Each number is 128 + 24 x the weight over its row's rms, rounded and kept within 0 to 255. Layers, rows and columns count from 0. Numbers have three digits each. The size before them is the row's rms in percent of the matrix's.

# v: layer 3 attention value, 128x64, rms 0.268, rows 37-95, columns 0-63
# o: layer 3 attention output (transposed), 128x64, rms 0.267, rows 37-95, columns 0-63
# q: layer 3 attention query, 128x64, rms 0.243, rows 64-104, columns 0-63
# k: layer 3 attention key, 128x64, rms 0.209, rows 64-104, columns 0-63
v37 055:123133131097104164153082139149122127094123081073111171133104136133093126115148115121132120102185114141137163121142123082092097133121152096155189114119142101130132135102122138139112126123119111
o37 064:107128125138115082137115085112114120124182117162116136147124179114111142128107142121121109105125150155172108117138159142141105083142135206142104089158111122112097122122145112089108139120112129
v38 073:121148115105083126153118112135124098121113148130109163129094123100127129116125156111127133158111074103122126135118134167132114120141167071176138082171089138099134136140070141106137147098114129
o38 093:137116118108101097146133163140096125165144110149121109173135088113128141147065092137131142093123156137109127113146159087152124105148111148168106070154115124125106118121158111123154166139109143
v39 072:153113105095123125138168151179166141126131139112106093140128110109101156138088161116139151133138157156137154143190107126100135134118113179126135157152110111131132164101087101093134108150111121
o39 071:118137114110104122157077086134124151075128112142155139113080167129155137128157122122118094120159133150118139105125107130150122110113149148115139161131145105111101129159189169070099130123116140
v40 070:103115149107120137092145111142131150093134091143132072154134113149115147090081105100128118112142125138157113124136147101121169116164148105179154138117123160145156069129150116103159104109110132
o40 071:083134127120132154103141104113116130162168139101097169130100171148119118121168174141114119124097139114149129152150160146154083131094095145091136111131168085114122153118146158116104127152127147
v41 086:106099136132151125142171113148146095116080138142136096138150108113156135105128128094130125134188121189125155142134106070146148132103171157147114135106149119096131125129150109103139111148084132
o41 088:146102114126122136159137116148148179103173116149126129097114128146121142137157139134129140105118085094132137098156098139124116105064109101086095137076104126137120147124119180152099120094127112
v42 065:148165106133087090120111154145139115146118082146108158166120111126112146102098100114092134102140097152139154146083163128133096149123101147083159103114111138112158103158131133093118111128112162
o42 075:128133115102141106117106155108127142149098156117153107130120122122125132131091128133148154140137127127120117164136124096151100138151135176208102092195086103145149145134137130128138133096074126
v43 075:113141181151141165102169161124180080164097147142114163187114129116152116125119123136135122160104144167142111120150111107175112134118138149145129095149134112148128106147138130107153127123158145
o43 086:154118132138127145131113132064100140123155124074128152137132125083123126137106141165131124102115100111097118108074111174107173117125104170135158108117085159113161120135145138130112169131129131
v44 089:127175110147118086141139150132110103082136157163185178139113142174154109147095150140125121134084112132121158121133118150127137148174142105094143115176116149135122142104089136137146118128129137
o44 121:174110133120110104115142166169137101177091116116100097118142080087138133158145106101139149130153134127119114162145140078124095137156099130169119107143116168111117114126131103131169144101115136
v45 078:112135130144175140100140120134131085147129111141089176132093143130129120126152151161130083164176145148175137125115153140090136129095184133152148150157149109111149153158108130148117134154130151
o45 075:128123147142084152157097132137117155138172113148129139130139148176101169084148116152133146124147099127162141136146155112108154112129120114112076120128127158166122106137176129067094116111142108
v46 076:137148076131130154147086092143073088122139164117150141137128124130125103109122146126109175112092113143131147124150139152116159119158094099126157117124100103094101114140085133105112149090161152
o46 079:140146138126114069133131163136142125154073155140090111146126110136143120173095088118143128137099143117134131133134135065124078151136149128171120118177128137111110143077116106151152119130125118
v47 072:127152118113094141094148089147142128127116136124164165106102145096098111150127107152134137106140175178156118120152114145165067125149155086094121094092118125165125114124111126151103113123147119
o47 073:174126122118128081165110140132156116115111123099112156110115167110125125117120122106146138096096125131089122158078146170106133116116126169170136111133106147096118126137108090070137131122156171
v48 048:115131075085122156137142123160109134125096136156133115154147109126156135094119100146155180103105138131098143118121145170147161110105133149162142112102064128137115161152096147157145151105131117
o48 046:115127113116162139127144119104147114154163139144126147152111099130155078136123116136098107105096121105146126090131119108166117097084171076096129138146142129135126119100107121195110099159162143
v49 070:163105127118135134172119130118104193097178157129076115154135145170120096097137120137131122107131108142113137152096149187156155117159111134123140112140101136107116146133139162155133130122167134
o49 063:105127111093147100122126147148126089134105152140119124084158058129145113126114091120106129141106165136107120139151138117156099132130174107128123117121166097192125122128095093143163117164130133
v50 068:120136171073110137128177151086134118134125109127098169144086086123105134087105130121175137139150143125112114098134146102153106138141141133173108117108111149123149074096144131111139148152134124
o50 076:118109096166107143128121072114086122145193139126121129161134156073163113113110113115115138101126153147116075135126161166138145111122115139104159105125110100133134154146133117135102164127114161
v51 075:128131149132141167150169117129141159108167188133150128123147160125100130158137151116132153117099169141107128145130148157129140147145145125133113149115117144171162169177132170162090138174134118
o51 063:120157151151147092133130125159152123115124151135111127127128081181150129119137112121131124156084106166124111129094088160115109119081147108067141096127129097117108092137088135156159101144124141
v52 085:098145174076123158130120154113153135148097175132136114140096115118113126105149110094134147157122136097109112110122157122127127162078104113099150133086116118115114133080086105105156119112158101
o52 079:136096132154110139140174102112065100123155134127136139150158126104162120114089129161125091103096129171141076107101125152129159065130152142144127144145131131114131118129136144170112146150136138
v53 076:128124093149123135120111101126119114122150146126101101072099168100137158078155178077123139147110149139131131087109124155094175098129138115142125142111139115125123135090131134096115151080115145
o53 084:103104135133127117116128155178148103127151139155116162175151083176129124174118100126108142145140144141159121131163126104106091147131145110100119138116152142122132126093118125177165126174136085
v54 087:144130077116136129114154143093129066143191066105090097117127119078143116130125149149158160132151131124132137112124144106100115116118096148134136127148078159120127135145131150128142154122144107
o54 083:140143132142116143093113168127144150139119122144153148135152169164127140099155093096133119116171097121145108134142136143144130140115183102086110145181124118128145156083166116114076110101104125
v55 070:105141147084145143160138125084115138081112152155134127143146160134150127080131097122142153120109129108126133108107139078117135142156094108188164122144137157080120110087147110108119102152139122
o55 062:125131136176105133146157122123101103154160174147118103119155107087145136141141128086062094140133155133162141136164124128135119098115132151109130160110139133120113118108134147186151178111134108
v56 077:123167113111113148122138133134108115148105140125143168117114128141087168108072164121131145087095135154093171136111160166133123134111120135176151132113115144116127129147073109083112128109166125
o56 072:136134118102118109133100149126120165138166134117112137175139091082168116140107108137137137095121150142146115127134142134171132079149141134149153084187078126148111119144149129099157155141107160
v57 068:157127133100149174144162085150122130118183166116130107088083126127179132127172117107123141141113131136107107116140155112160124154151140109108154146114105130147116163119123139152155090097127168
o57 072:148093138160129082138176154171120100103102127148119132118167127153108134150147049117114126103134123138106114108132139141134096104122191146128089136105144133114118114118115134141121150163160127
v58 069:123132158100153127131164126103177101152127146149150113127142158116116081136103116118132130082121164099119107082117165111107109111102122120116142128112115169124163128148146161113135078144185104
o58 066:149152164128104136096137167106127166091135108086142126122141149112114147110158149150122099125123094154144090164084111198116176084121128124109139139148119114167118121116119110101119131130146140
v59 077:142119117109101104110150130102145115110158123079111124165047125149133078144115135121122090097128120139085122174134134136160101118123155131135104088118105130113102134120111128123100146118140079
o59 074:121127128117130122126099137134107169147096116095130159111159103111142123126139116174141125108131122136082118102102196171121130122149143156106188107122126110175136131151127107075140111141107159
v60 061:136139162134130138141138069060138091128113116126116123157128165140147103116055121102127127139140133117112155123093130134143122121149099149139126164108092159127105095108148121092120130125159171
o60 060:134146111125096143116181154170095136126134138109148120109155104081161132126156109123114124141133126095110098162109119135153155158148140143134150103147071126167190158119089156132134128114120121
v61 070:144112148107179124164118116157109080103140133096092145161133121146096084097125120098101114126134115133140120106119125092093145118099138106113112118133124074133147101123129099096076108148147167
o61 070:091148121167100108140092077101103137099159136146103124113091147136109195150123134116138112180121111128156098133127099159113093146133141155145091131109148119147116135131160135118126139079121131
v62 082:096149115139111102191107154118091136168147136151097137112143160133153150115182138088114168154114143097140154113103116130116140122152131091165131144141137138142124122151115094119149147146080162
o62 101:107100103111107130129132120170109088156117134159137111159142106126122142151080129071125163132127137116161151150190108092141119145155137123152101109147141141092132131090147111177128140122100102
v63 069:132118181142110127148079102095112132103142144120082104082146146129139097122163129127130146131113119133115140118096142118137112206112145158121134109150104155155141156104105179133126137100142104
o63 087:138107148131149122102176123157130093165138133163149114115183075103149131130091094113131135103121155136124104118171115119169112129149151087125114086123159131116119123134097125158161152133092146
q64 100:083124125123158118176132145095135122118171172160140145139140148128130130100112101099129128119094128178122139150120140116114153080114139128143143090101101145093142080063128155126126095132120128
k64 102:149097112137104105117135075104089103123141101129101121129135137109142123147120174118114131134122128133127138082123137128135113142123121161127091114183156116152181091140166170132130158166075119
q65 106:121114166158112128099133158132100102110086110098123090070138125115123105117118145140119138173108133164156123182151154137084111140159104160112145115137100118114163094100151116111139144134102116
k65 121:127168119158147133139165144145122133142120107145124160136120092100117129136091103110099159135122150098088096127077126181088138155142113167105091138132133132134151109105096094129146151140178108
q66 140:111171127113160153131144136132112106149159128126090099102102077102119125147117172136175137118071152160173104141158125141132096077126111143110151102135128125121152095114145143147133137152109140
k66 114:135117103120087150127110116163115128081107123136134140143093140117164132107140092108062146153079129102119162148140176139128120145132072170147122118104143095121160115146161140120119118144141138
q67 123:121156112147091108104133113165105115145151114131104076138114127069127121153122147135144120147109138150156128138153132127126098125121089130116179123138092105146174129074157096153101097171135119
k67 120:065143108126128150141122121143105130110096120129114140142126101129132137112107094088129118095108102103142092120125117129105135121156096141113121095111146091102158087092103120119137059132131068
q68 108:127133132131098142105140137099130099119070105105192139084177139114149136118110104122092093146124100126115160115173138124125139139137120100159140146140106150154145130102130156116082117169135097
k68 113:143140094117141138172161120115127141152174118146132109147144125118108114179101125136151142102117119119156132079138116172100157156100144112094095136124085143121138140116080114172113084116130097
q69 147:139097149097143147101105121078152127151103107135106138105106162163146112105137116151091139161147136118119130134113121111155154181110146085105105125159145157174126114178108123130085119120120158
k69 145:200156127148112124148124121082137109114138155131114138176160113155136106124134113095119144087148084147104097150135141123118138152120097119107101149112157099119103148139135097077156128100106149
q70 208:152106152134125115112093103066167117100155132127130164148129172163114120085138102136076114132161126122094125131081130128137162126105159146128108153139112136145107117181133105097132104110127144
k70 135:163126134149115106155167144100126144140077156142132126133162137101116144134110124112109108067149103145089088136145130098107160122131106117124173074150087131120138131129110140131103162109086112
q71 097:158101130102118138125109151161135105109156137115084073099115107133158132157133113176141128147111149158134136154163138126110101088117102155069134082115139142129123127141125162134107173128103155
k71 102:150121095126165109112113146120137104134154123130145149131049133092140123150123143140111098122119147112159119121127173149154111102123127152150152163126185080101125142146105110097142107171157136
q72 109:143130158168101101119116122105116111100132123105100163116169136145140132087137091119109138122127136142113093138168107104131185143113137138161076166121144178121162157160113142122158131148144147
k72 097:143104137099124122132224150120099151131106137142126152145138104114122106124152138126107127145138136082127123091068137119149141169129115079136148134125140115143105161126106095141132131094100100
q73 103:102102129075143152133156111163075152166110135118120138126121128118185111146100146132128133095129146133166141131110102154139112122124148084096161112089157133140178139125137111148136123174102143
k73 118:132165090083133143113064144131157128081139097141144119145116137099109111125174179115151142107125123148141138122112103102133108138107097121116089136149141095116077112154136160099145126118109111
q74 103:153121114113103137128116147156126096124134139100135144127114112115079169090113151132083110164146133101088138131118152148143149173131121129154189099152095139128134126136176069107123122099122131
k74 120:146118167130145129081124158136172167156144159152128117145148152118147102103127085155175174105106162116139094111122135133137132100146135120084134163150091107148153120102100149146115100139126136
q75 107:117194089149110117126127131149144114174114140126182128107108115112158112153143137118170111158124145106178131113153129115128110168100102102158150114157103102133124184107129149146139138121135105
k75 099:111144177147140166134133152129137104092139115158086109098178144160125099132135137109159144161092106113153129138178118162097098125120135131160148175155148149142119128133088153134153103124131142
q76 098:115121101146110139111159097136106164077159122130179125141130096154134135155068110089145103119123101154132118083143105121115110161142144117102120085133095098146143139130102161137111107131152098
k76 115:131120131143179106164097121170093160122145144079099110140138151131111140133145117128143133112122099127100168111151132128170098050110143124141136130092101144091103130113143129162124148141154122
q77 102:156104162148103140111126166116069150111110126091129098093144143132145117103135106132131107109170097117107123110119159132177114122109169151135177130112134120133144179146097162092140144135137147
k77 120:133172133138128100116160138129154156099138120123163183080152147092099119141132154122142137121119110074098124112121139136102149103142125108136132110107127094128099168073091155134156104122119094
q78 117:069159144152155130142120119126092156144119140134116110144157113146140193160119119105152146142084117144128125116121150129085129129160094111146107116098109089108190098122157131151143114134115151
k78 119:170136100135112121147111115115135157098150115110105137144119126160123112166102139097144150166156108137143143118107091157140100097095123204137132100101109151141137096126146133137126156167136078
q79 127:114119155136113135127147153124092138114154153108114112123155122082103131139083124116185131089072145133173109101143135158138122103115084138150141133097105092164158123086119159147115125134143140
k79 121:120102120120122127135141128153148194114104103084138120127104134133159125149183150096127155112126118105125157151116173141103113142138171131109150074108151107119134148116098166142157097160141103
q80 108:149104132130117089139106123096137139140128134118134105145127139171111105091128123113124129134137148157098119195152095092084137107118097162168107092143097189129127135099119086094122131126133122
k80 130:158135124134128149094134113098101103141103091105129118106110100112154112079128164129127114092111125140095126117116157181137095143118138141133167112112179107159132094146124130189160145100112144
q81 094:101172135115106122146120118105144158159119172115122089154116166147121078120126146144171129098148119115130164094141102074096170153152118158147121117132101129128163125127095143107108162119131111
k81 104:134134108142136151106122079076092161140155131148144094135123122137161146080093134134157121134072130123089142143132115097126106124091136149158162097093154158162127118094127145149156126144121134
q82 104:132135072114146136099134105155108131097084119151126123148168119108132173133141171128099101150124114148111147143159140121127138122152130136161176128148118134110081096106121118142151117153055116
k82 130:138168133108105108102114141129127124170143105106121102165106115099154079140117104130148102141155149123144117080105112089153179118130110139144124163179100137165164144120131158163149118139137113
q83 099:112112107096108099149145116131164104102148147111130172134113096145108136087167145103090138133139130131108126181109136118136162111161133149131170103121142143158108119159068132157104096109111154
k83 111:141133132116116105113085117129125144095122146123095138161156125108134163089101094137135096102153141124175132104132177147121157078127156099134134128154117123091141137112195105130159136111103099
q84 099:164112169153116144116094114049138145123115148117151099120112170183118115127162112123123110132130148144147152123123120087104172143152094133140123165102122164103130109160120150110116122147143120
k84 114:139132107171117089127164112104071151141145144109102149147107152151154151146102115112148142112133152130075119120136083137107103129096149151123195142103153127114132138091115145138151125149094145
q85 131:107148134150144139099144108147080127143139109127137135134169113133127182125078167109096138138154102110095101094159133126144128146142176117128141090139123135124107108137120117109173134172085086
k85 149:136128141110142146103106105130131151132132170117114096148101153115096116151157111147146124150097134112151132112078135071137119149137093117118119172112063104155119145126152082181134120104141136
q86 109:130126126122086116087121142154122102130153113123107110075103102114156079157154127114146115115099140114154147191165111117151105169095116119115116160115150137127142167137105160133145150116089144
k86 129:086097154109140095144133166146122126127103099170136146093135124113081133089142109106103107162099132122115099094086151129137148150136124095157129160122156112095125115161116117094134086095147145
q87 086:138105138146149099089129136139132071107105119129094133103126104115161090145131128146163105101091147120112099123138122135140134154118165119120141159113152150125147134137100120201118085082162146
k87 104:100137109088095123159175134147125123157124189134163102149126131106163106134163124113090143160126119115144082105135147145150178128126143079124130119140149123129108135144162093088116111113141142
q88 120:143062125167134141102130136122129108121129122129161154127098145172107126142157128111107125090162149105090158153124152123131182112114103102133087148089120172090134152126107131124137146165140114
k88 123:096159149148124102154105120126116149099128123125129150091113116110108128121152126112147089139153175157144076115095103165111092166132149127133133183119153141102097122124136115184108143110108160
q89 131:131170142169117124151159130175086141121146163160109077134154132115146134169089137109151168149109132128163130112176124134106085125117112123117146112103119118119166122085128129164113122118119100
k89 117:119129106127130129106139067163127148136157155111101104134080141174108155118153170154142147151104075109131140136110115104164095131151169121134121141126122108131152099125149095139148099167150147
q90 128:134104109114094146126072089100138148110166120139137137130131165196125154098134134135116136141150105138117150132119110129117134105092104166137084132125104152099087110181103128081118144129128118
k90 115:135086132124160114154112156100098107127148117116080145067089138136125138109102123133128083101121139115103122127122125092144115103121140130138158123083129113103152130155128147163106173102081093
q91 153:165105130120130086136145124120159117122119124130109147118125123157141161096156108100082134138182128100101144133090122124138202150142131125134083126117137150142104116182131161108126117140087156
k91 126:163133143142124148085083133117137178091143121091113109129141128143098174116109115138135074157145137110145117105094146136156129099097110110112159159152097118129137158118089106109114149105089144
q92 117:134153075088127112147096119115156156126118126129089113118097156160138110122149133150134131090209123136169129139169102077121157135111149127093095121132126103112146147130106143109122136105126126
k92 139:155125122147131146118115109117049122098109109130125139101113142137176131095111128123164107114137114120100107165187096116172123130128110166160139148126136191141131162124101128130145121139118143
q93 106:105130154098152104132087144123195115113112113128113117123104156160120120100126115170150121160128136128146124129087087108118135191076118127102119141133142116161142118160121146085093151132131142
k93 115:125078136140145175121138148056157147135120148131136155130166139145120114154115102108103148088125116120092129139194134130100182110124103110112107139126146148119143102162106124099124143149140128
q94 120:132155138133160102153142111131128095141127098141094075108082132128151114148182146118152100134125128150170154117145148120100056087108138146133128127085088147126142136115110103123117098133119131
k94 139:099126095147094161119144124137098120108175140127116129090144117109152159143077125145145139151137077123096113119121111154160153138143100155148144138097171123103148119180135188135145134130111140
q95 118:166091099088120138119114103098150114101088140144132173156139108145148137078171124109090156114140121101106120155144146131121144144142167122115148135145157168119086140186117128125147111121118122
k95 117:147129142117100116105127159108126091177144096122135128162136169123129140143125095150096132107153134160163109106104128076153126105127162086133112151171095138141096139128149068099134151119119136
v64 111:115163147143139141161152103131154087115110161141092161146160162118121123119099157124113121117136170153160084141140133154145091098181175135133137119145126094135153127096169152139104121125142149
o64 102:132135086079132128129106136137142143121102094140105093123126127166132121135121068134159138126157088085112144136157088059161168141127101135133092141129102146148144157144108120142126119105144127
v65 103:089138124134095140132117154128139078122089118110071114129136134085125129127129113134114117103119129185116113120165145142136104168168109173117122150139114126083115167099165162126139140137093152
o65 090:141132126119147083073132132140126102132104128125126086132144134161148075104145130118096155145114147141147146124116121100125140141114115052147106136141154130171132131113129108150146079092169159
v66 101:149073137120097123099118126134141151150126144124097126142145156136168067148150099105144124147104100120082144108077141159106128148093154156087121094114093132135126122154117135119151151161110117
o66 114:105144143140100140119130107128067139111130097123132116110127129116152145118110160129122080119155164126182126100185155114116126101126123099138140159111183150100093151097134150112119133115114079
v67 077:147099119121144153125160106161078094131155109140173112143140145114085119119080140140171110105116144127090150183144146137112131096129114097133144128148098133079119103102138107128092113116139104
o67 084:136123095131130101100123123140135150104143113105098131123120139131108156142136186141151183141131090112085110122116127125098141124111035147115116091097128114138106139156144156128157114125092134
v68 114:109096137124128121118151145127115126149121094140127120139172124085124131118095146136160119120135141097151111167149124125141134151185128112153130103113158125148161067103154130144133161213122122
o68 114:121143142166141081132111114129148137084125154138080146110108139170131181137171115130172142153158145122117087100131114113125156111112121122106121135110145124143126141176132157105125144076083135
v69 133:098118125100132089134127150116172181140134123196137069143106112122101156156109119109112146093091123127151136118121139161158118147144136157118147131116104113163127141162132140144146118142074135
o69 128:159133175152104145120115130130174105132118122133119147118143164121131106077162117140113143179152154121152115159116132117068124173112123105121108146131152148118162125151122119068086124122144110
v70 077:116148136109125151148146127120134139154090130112097145176123127138088127114062147139122120095136081106150134140129108163096141148122132129111092111167068124143106093161114119163148132153102148
o70 076:124099143117098141137134128165129127068128127137138151152110140136135130132125100106124158138172150166099082193160115110102121142160103156102112136132175151140114147115117087080146130120144119
v71 099:107141136129145130111141108144114119112077131097105132125124141075135147100088107168142144116121201136108112173099120126129124158137096138182117104165115133095152125154151095101139135144115123
o71 102:125093121129131075134122139108133163082126131133112124123106143161110148153180129094150148096112087123099113102141115100150109065129134126132139157089138143157115115126113126160121065132113147
v72 127:118134134126117159141117073082088132099146175128125131138139094162106117140099136154144109101113113139148131140153116128130140185158116155153134101117108095058128135110127153104101098116126100
o72 113:169111108072119118155140185161135116124108105140125156088161091076116113141131123125094142121118121116105120146117076171122139104103124092083110134122146144141123126127147122155101145120103152
v73 119:122153135143124129121123124111126097197121133110110132128114070128134150112171101089142113176108133119154122139144139092140152102086092087150132159089122137085139086142137130138148103112142137
o73 112:118116117090176112117111180137153144136142104122133164112123123143125101117115131165135148136157124169103124114086178189146101116133183139143161125166118118155127141134124115085142125112152134
v74 097:139155117127194144132172118112151129152095184169124157144105131169135126112170083138147122135100145135130115134112162133129101101136130117111112092137127108105143080137151077143139112131140130
o74 082:116124102123121180140114135131122153100132118134130125160152137132117123103103109164135141106215143107134112089151161110130155117116093161128164145131127119122135141078114167091086100119106124
v75 100:150125138159141139120124146154097103134171152150100111151122087168093163107133173115148148159101112161129180104158140097117146143079108137112101116164101136095133125128128131122121105092142117
o75 099:134090080097109141127165128127102137150159158120169159139127139096134148117085154153113159115109139131103094141087146173116158124151119107156163111127159151161118136132127089141113162117162139
v76 119:169110150113157126100101099137147174144190115125129116070117140172130154129124154136175117156157097099135139112159151150153144138114119109162137111127141133117139159150120110140156139082143126
o76 109:115168140137161139154154166111125115128073122129099148117125085065109108175129154098134114131118117116104122154117123132077108118159118138173172144113105167113122097141135106143129118138135108
v77 110:102091129114109102161136096148114140106138139121114099121146127152125124151111129108097107072101151102100126123160122088150113122157192127129115073120111099149127143136128086119118075108103142
o77 089:123150113115110118133089135079142125124096142120133127126108156122105107119105172144115139158127105115117115119096038111106162120110093161150109160165111159114141137138159128135095125138123087
v78 106:111149109086142137134149140140068134094099086092122108147138102104073125105087131123148096117154139097109153131139112122154143130150111075134115162120159123106111132130143116080108104116141147
o78 095:153102121159143105137121122099167135138161168121114131135143157125121138148110144131134154139104092154101102159121096159139124149123112155108167096095089120149135108118108119208149099127095152
v79 120:144138169131096101113112118134174120119096149154159141127088103146116138175148106071124123102122120118153143117142157110121118095116126077076147145087118129132141096115114161140169122145134105
o79 109:109157098138113155099093140096093124141169095132110137155120112119149109075117111152136144125167115098165120132148154147118126181121155138124095077152103122139161137151139129100104164101144117
v80 127:170161123106122129162120134099119119122130167117114156135138104156164119133116124148135181150105124151138126132143102111110105140067075117101143129138127163075156148143090152139099124116174129
o80 109:088104101100138160127170120179128128160135094137146132168141136099102144122131158120132146099139122145132132154091175176167107141165174111114133109137096111142132117123171096116139155127129124
v81 107:119123120123136128172153087116131127128152118119120122121092082151125153104142137131154117070134138105081129110145122148081116105159130105095161138092141129085107083149144137082129151118171130
o81 097:132113164127156115077162136104119136144118066144107119121150129080126119120104147143141113137139076154125096146132085154156164110109122138129139103116167110143126106127134176125151139135074151
v82 102:141140165159116159092139086103147114117128143146150099132121096094166151144135148122109119119134118137175120153113122136115154158137097131107139169091141179116132126156146163164136069154101122
o82 081:133126134079106083096085146135192094124166107143117183109123120116139120124161127134122107110101154140136120128140154130139103135130138088086123102177131146125106143177152116104146122139115120
v83 108:136174141121126069144127113134113099122138122164135125104130134075122147137133090067150129148124160104146155142162138113138093145124102078094111156129159106128144106146143102104124127166113156
o83 100:135132126153121132067128133110133134173146108097111123148130115156129160135119116164143137135141098081118100080107145120093148169136135094082130113103165131114145128128090136177115141102109087
v84 120:139084142127128115129078133132142163087119144167146126132165152100144078135129078126143110130134144111106116135116110137112062137152190144114134093172099099122128137111151125112130139132128149
o84 124:145171114136142166141147121152113135134109132142090115167133113159143131118139159153155140157119160108186147131182122110130132130088104113129115175097158161136141155110120172166134129148143096
v85 129:120133121115159093128107134130124115089102166133102141138089162156138124120113142128091139150142168156107102090084149140113118124139148148120128084152158057115152179117118138092145126110121136
o85 128:125127119124127189141166119112085135142119126119135105122146156107125111109152111115102104097142096093146148132151107102158165123123134103150140167090108160122141107091095134174069109131158136
v86 129:102138085106120139116165165135119127114112154130107108132160146171105098159108137139114172121122140160158083115160121141191084135148148130117154140127129101141105150112121178125090148123145122
o86 122:147150144117130164182117128172162160161121153152150077122163136124105139101125121150105164132142128117148153160131128103141136159131109129137106127128054109156106148124126132132116122070114150
v87 090:113145096170144127143130128156153079133115187162132156135158095139150124166115128135120184126079156143152122106162129136140147103108125109132175137108117100120121094131114139170152139121151135
o87 093:118125101069168141112113156133154145138130105129123096089116110122081112095144151188110144106142089133133136126121166105138146157140130156106082102148121106165135131130139145104093129086131142
v88 099:162149136121142120126110111141132125075086094145155134102125131108163119132152129116144118130142140123150158164169142092164154121118139161115118178089097159159124091112129162137169157118128169
o88 106:088128141143115126103101148099098140152139189095100142163117096159157101142079112161150144145073139147152127119127153108099137121134133114123112109150130084119163129161111108171126123117116126
v89 113:150102109116142143154166118149111162136114124114089108151135113125148129111134079117158123093129109106092152169127156116151122133154119112116147112085101113126122082135113037127151143125143135
o89 107:066147127124135112118107144094133137074163131166086144151122122158090145111099159138139100154153116141144109075112111128108119107129116148110121154151176098122107104128149146109149106112095128
v90 104:110159146168134114114098125113169103163088156117127180150138117101114111119076143130111121132116081150136125116077126150143156126135124116127090109127132159075158138159139137129165098149112118
o90 101:146103087143122117141120097123134129087122092156145128125122109136158102145158095103149071059161115147118118153192166113127099135128155104138119114114125157121138153123135092120121115107149124
v91 131:128124104104116140139185174162149137138150106122108105127150113094093153106089155115116162103123171165125131168137135148164140143159114150120160121106107143178122145110150141134131167151131156
o91 120:096145183148120089142136113102152121110135141151132120092159178157083146122145110132132147176122101124145141122098112109137122126127118125176085125133124120151126119159137101096103073085140122
v92 103:126093142111109117115094126133160164094112144157082120105137127150119158153191117125130131111092152150134135101145141127104093142137172148063142082126124086151120133151120142104151129120127142
o92 103:120152122103105161114140142073091093138096113126132099140136127079127116095081140140106124146127160100179127117153093100120155129114105105156118147132138150141153131082125134118092141120119078
v93 103:073108118148108100110092143102152130152147107139115130147120117097130130153123153096095129115121150146191144111162135106154116085144137147131123123127119129079155145163103142142098103168093093
o93 097:173152109129093137133139121107129086150067099142121136127097135140165078113157099141145120089116126160113101154094134097083106163104111119146110170146112136123141154138116124090120137136151127
v94 136:126161152129140138117133098121120128105137107131172136098113102134110171138153175136133108087168130103143137120174119131130107123191142083092124127131150120098122127087175150147122144102149093
o94 127:140169118109140097115140133136133113144140124123075137144144076073149084116117095140137146136115120095102084117122090124131138140081119141111115070143112120148154122176136131156124125131142169
v95 111:100147149123131131089114114122113120121126173097108161106123135180100134103125166161100162147095158142157117138154127128129111071129140100155150121130148102143171143138107135127092121087165100
o95 095:152137125102132131170142153118151177141129140145143099135145124102110127127143093124141131119176084118100157122113141121169128159133134189157131118141046147148150134120123123109131170132102141
q96 117:141143135142099126146128165109114121131158130090169108144119148141132107124139131138117137129170121134126105081131110121113096088099122170118080146150134077124090179079126184130126119138154125
k96 110:142093119112139132142143121138113118141182140143160167119133149141143106137120159153120112127138097135146117132193136128089109134112127127123165089135203146098117125107157115066125150152126110
q97 135:130082119104125095117104143101125091114127126160110182155132152138093112106149097145137144109167148147119095101120101145155133137118159123094174167161179161119114133105098132125144135112144108
k97 112:145136129118126119122127084108167139109105150130183136115162131141155105110135107133136067094146132142105119105156148108138156122132117092089168111134112113149101139112105107078103114111068144
q98 114:148166104111171132149099099175140191150077141129150091134096113138129140140118164109125099110125117107123141165146122117107096113132171112133131093111119110070111141148138143144123110123127156
k98 109:124108066133124120152165091174139118150111108170128080152132128149136146083145121128137112150131127148103131112130108106160134117152091183173099117103082136143102147110129151119123126105122126
q99 109:103148102131095127156090146131130165091166135120164144172113132155116174146071129058137115132124137133137138114132145143121146128129094157157096148133077110116140146136148139116149101138140109
k99 117:162136118127128103121094095119138103102114125139112144125113122131120120149136145127118119147145121154118125132142100100142150100107121174161141114157136162087166108165174136047111166181129124
q100 152:149164126182119137129134088126140169141101110139183073102117125113167124184116133090111087142124130127123152139135161123130104124114133123157108131103084102100131129119126150127104091123134161
k100 128:064109101132118117159123131142112124108132093086132141116104098170096134125143127103141139117114115155132129148142122135136124122148131200112108127094124126146132098110100119137165084201134116
q101 095:141105110120118104118175114137150093114157120143167140160135147156113142107113141118109100118134120129171119164119132167132122119118157129074133136118181084133113152155149151067116118099099096
k101 123:114126102107133100111138087137142103126152145138132132140135169123141097094142134096102098111179146113146088123146107111126122087120124141149127132176075142144161183092160141094129112148121159
q102 112:122122138123144127100071162114105119081097127133141161161144142082134109110151101135117154134167137124132142115122153129116146125130156130148162143157169133111115092137138108143106130051167104
k102 107:186130110158120140106156115112163112187164137111155119136138135121132110131164154157110154073118107138127095116152106108151156097130129109101113141117144160140128147157093111116155141173132161
q103 113:121162118192124157134133101179132163144091080098141114099115089138137128163090116120161107157131122115135111134118170125122105146130124135164105117140126108115186144144134132137144120163153150
k103 117:126118168116123163108136151126120117119151126150121160138134119149145125149109110162091158202084151115133155153146131153146134144156134129116125163133139128162144120174134134140130085185175145
q104 156:156165116161128102127165139159130173154112119140160058103099112139161111150127133116127094150152125099138134149142178099120074130124127137154106115128107100119116139118148138138121097171149140
k104 114:079114114112099169137079091200157101117177125098135118104115155112108093137140131113111150120085108086129151110108150154117135128135137141142111117092141112113137119136146129121112096096139123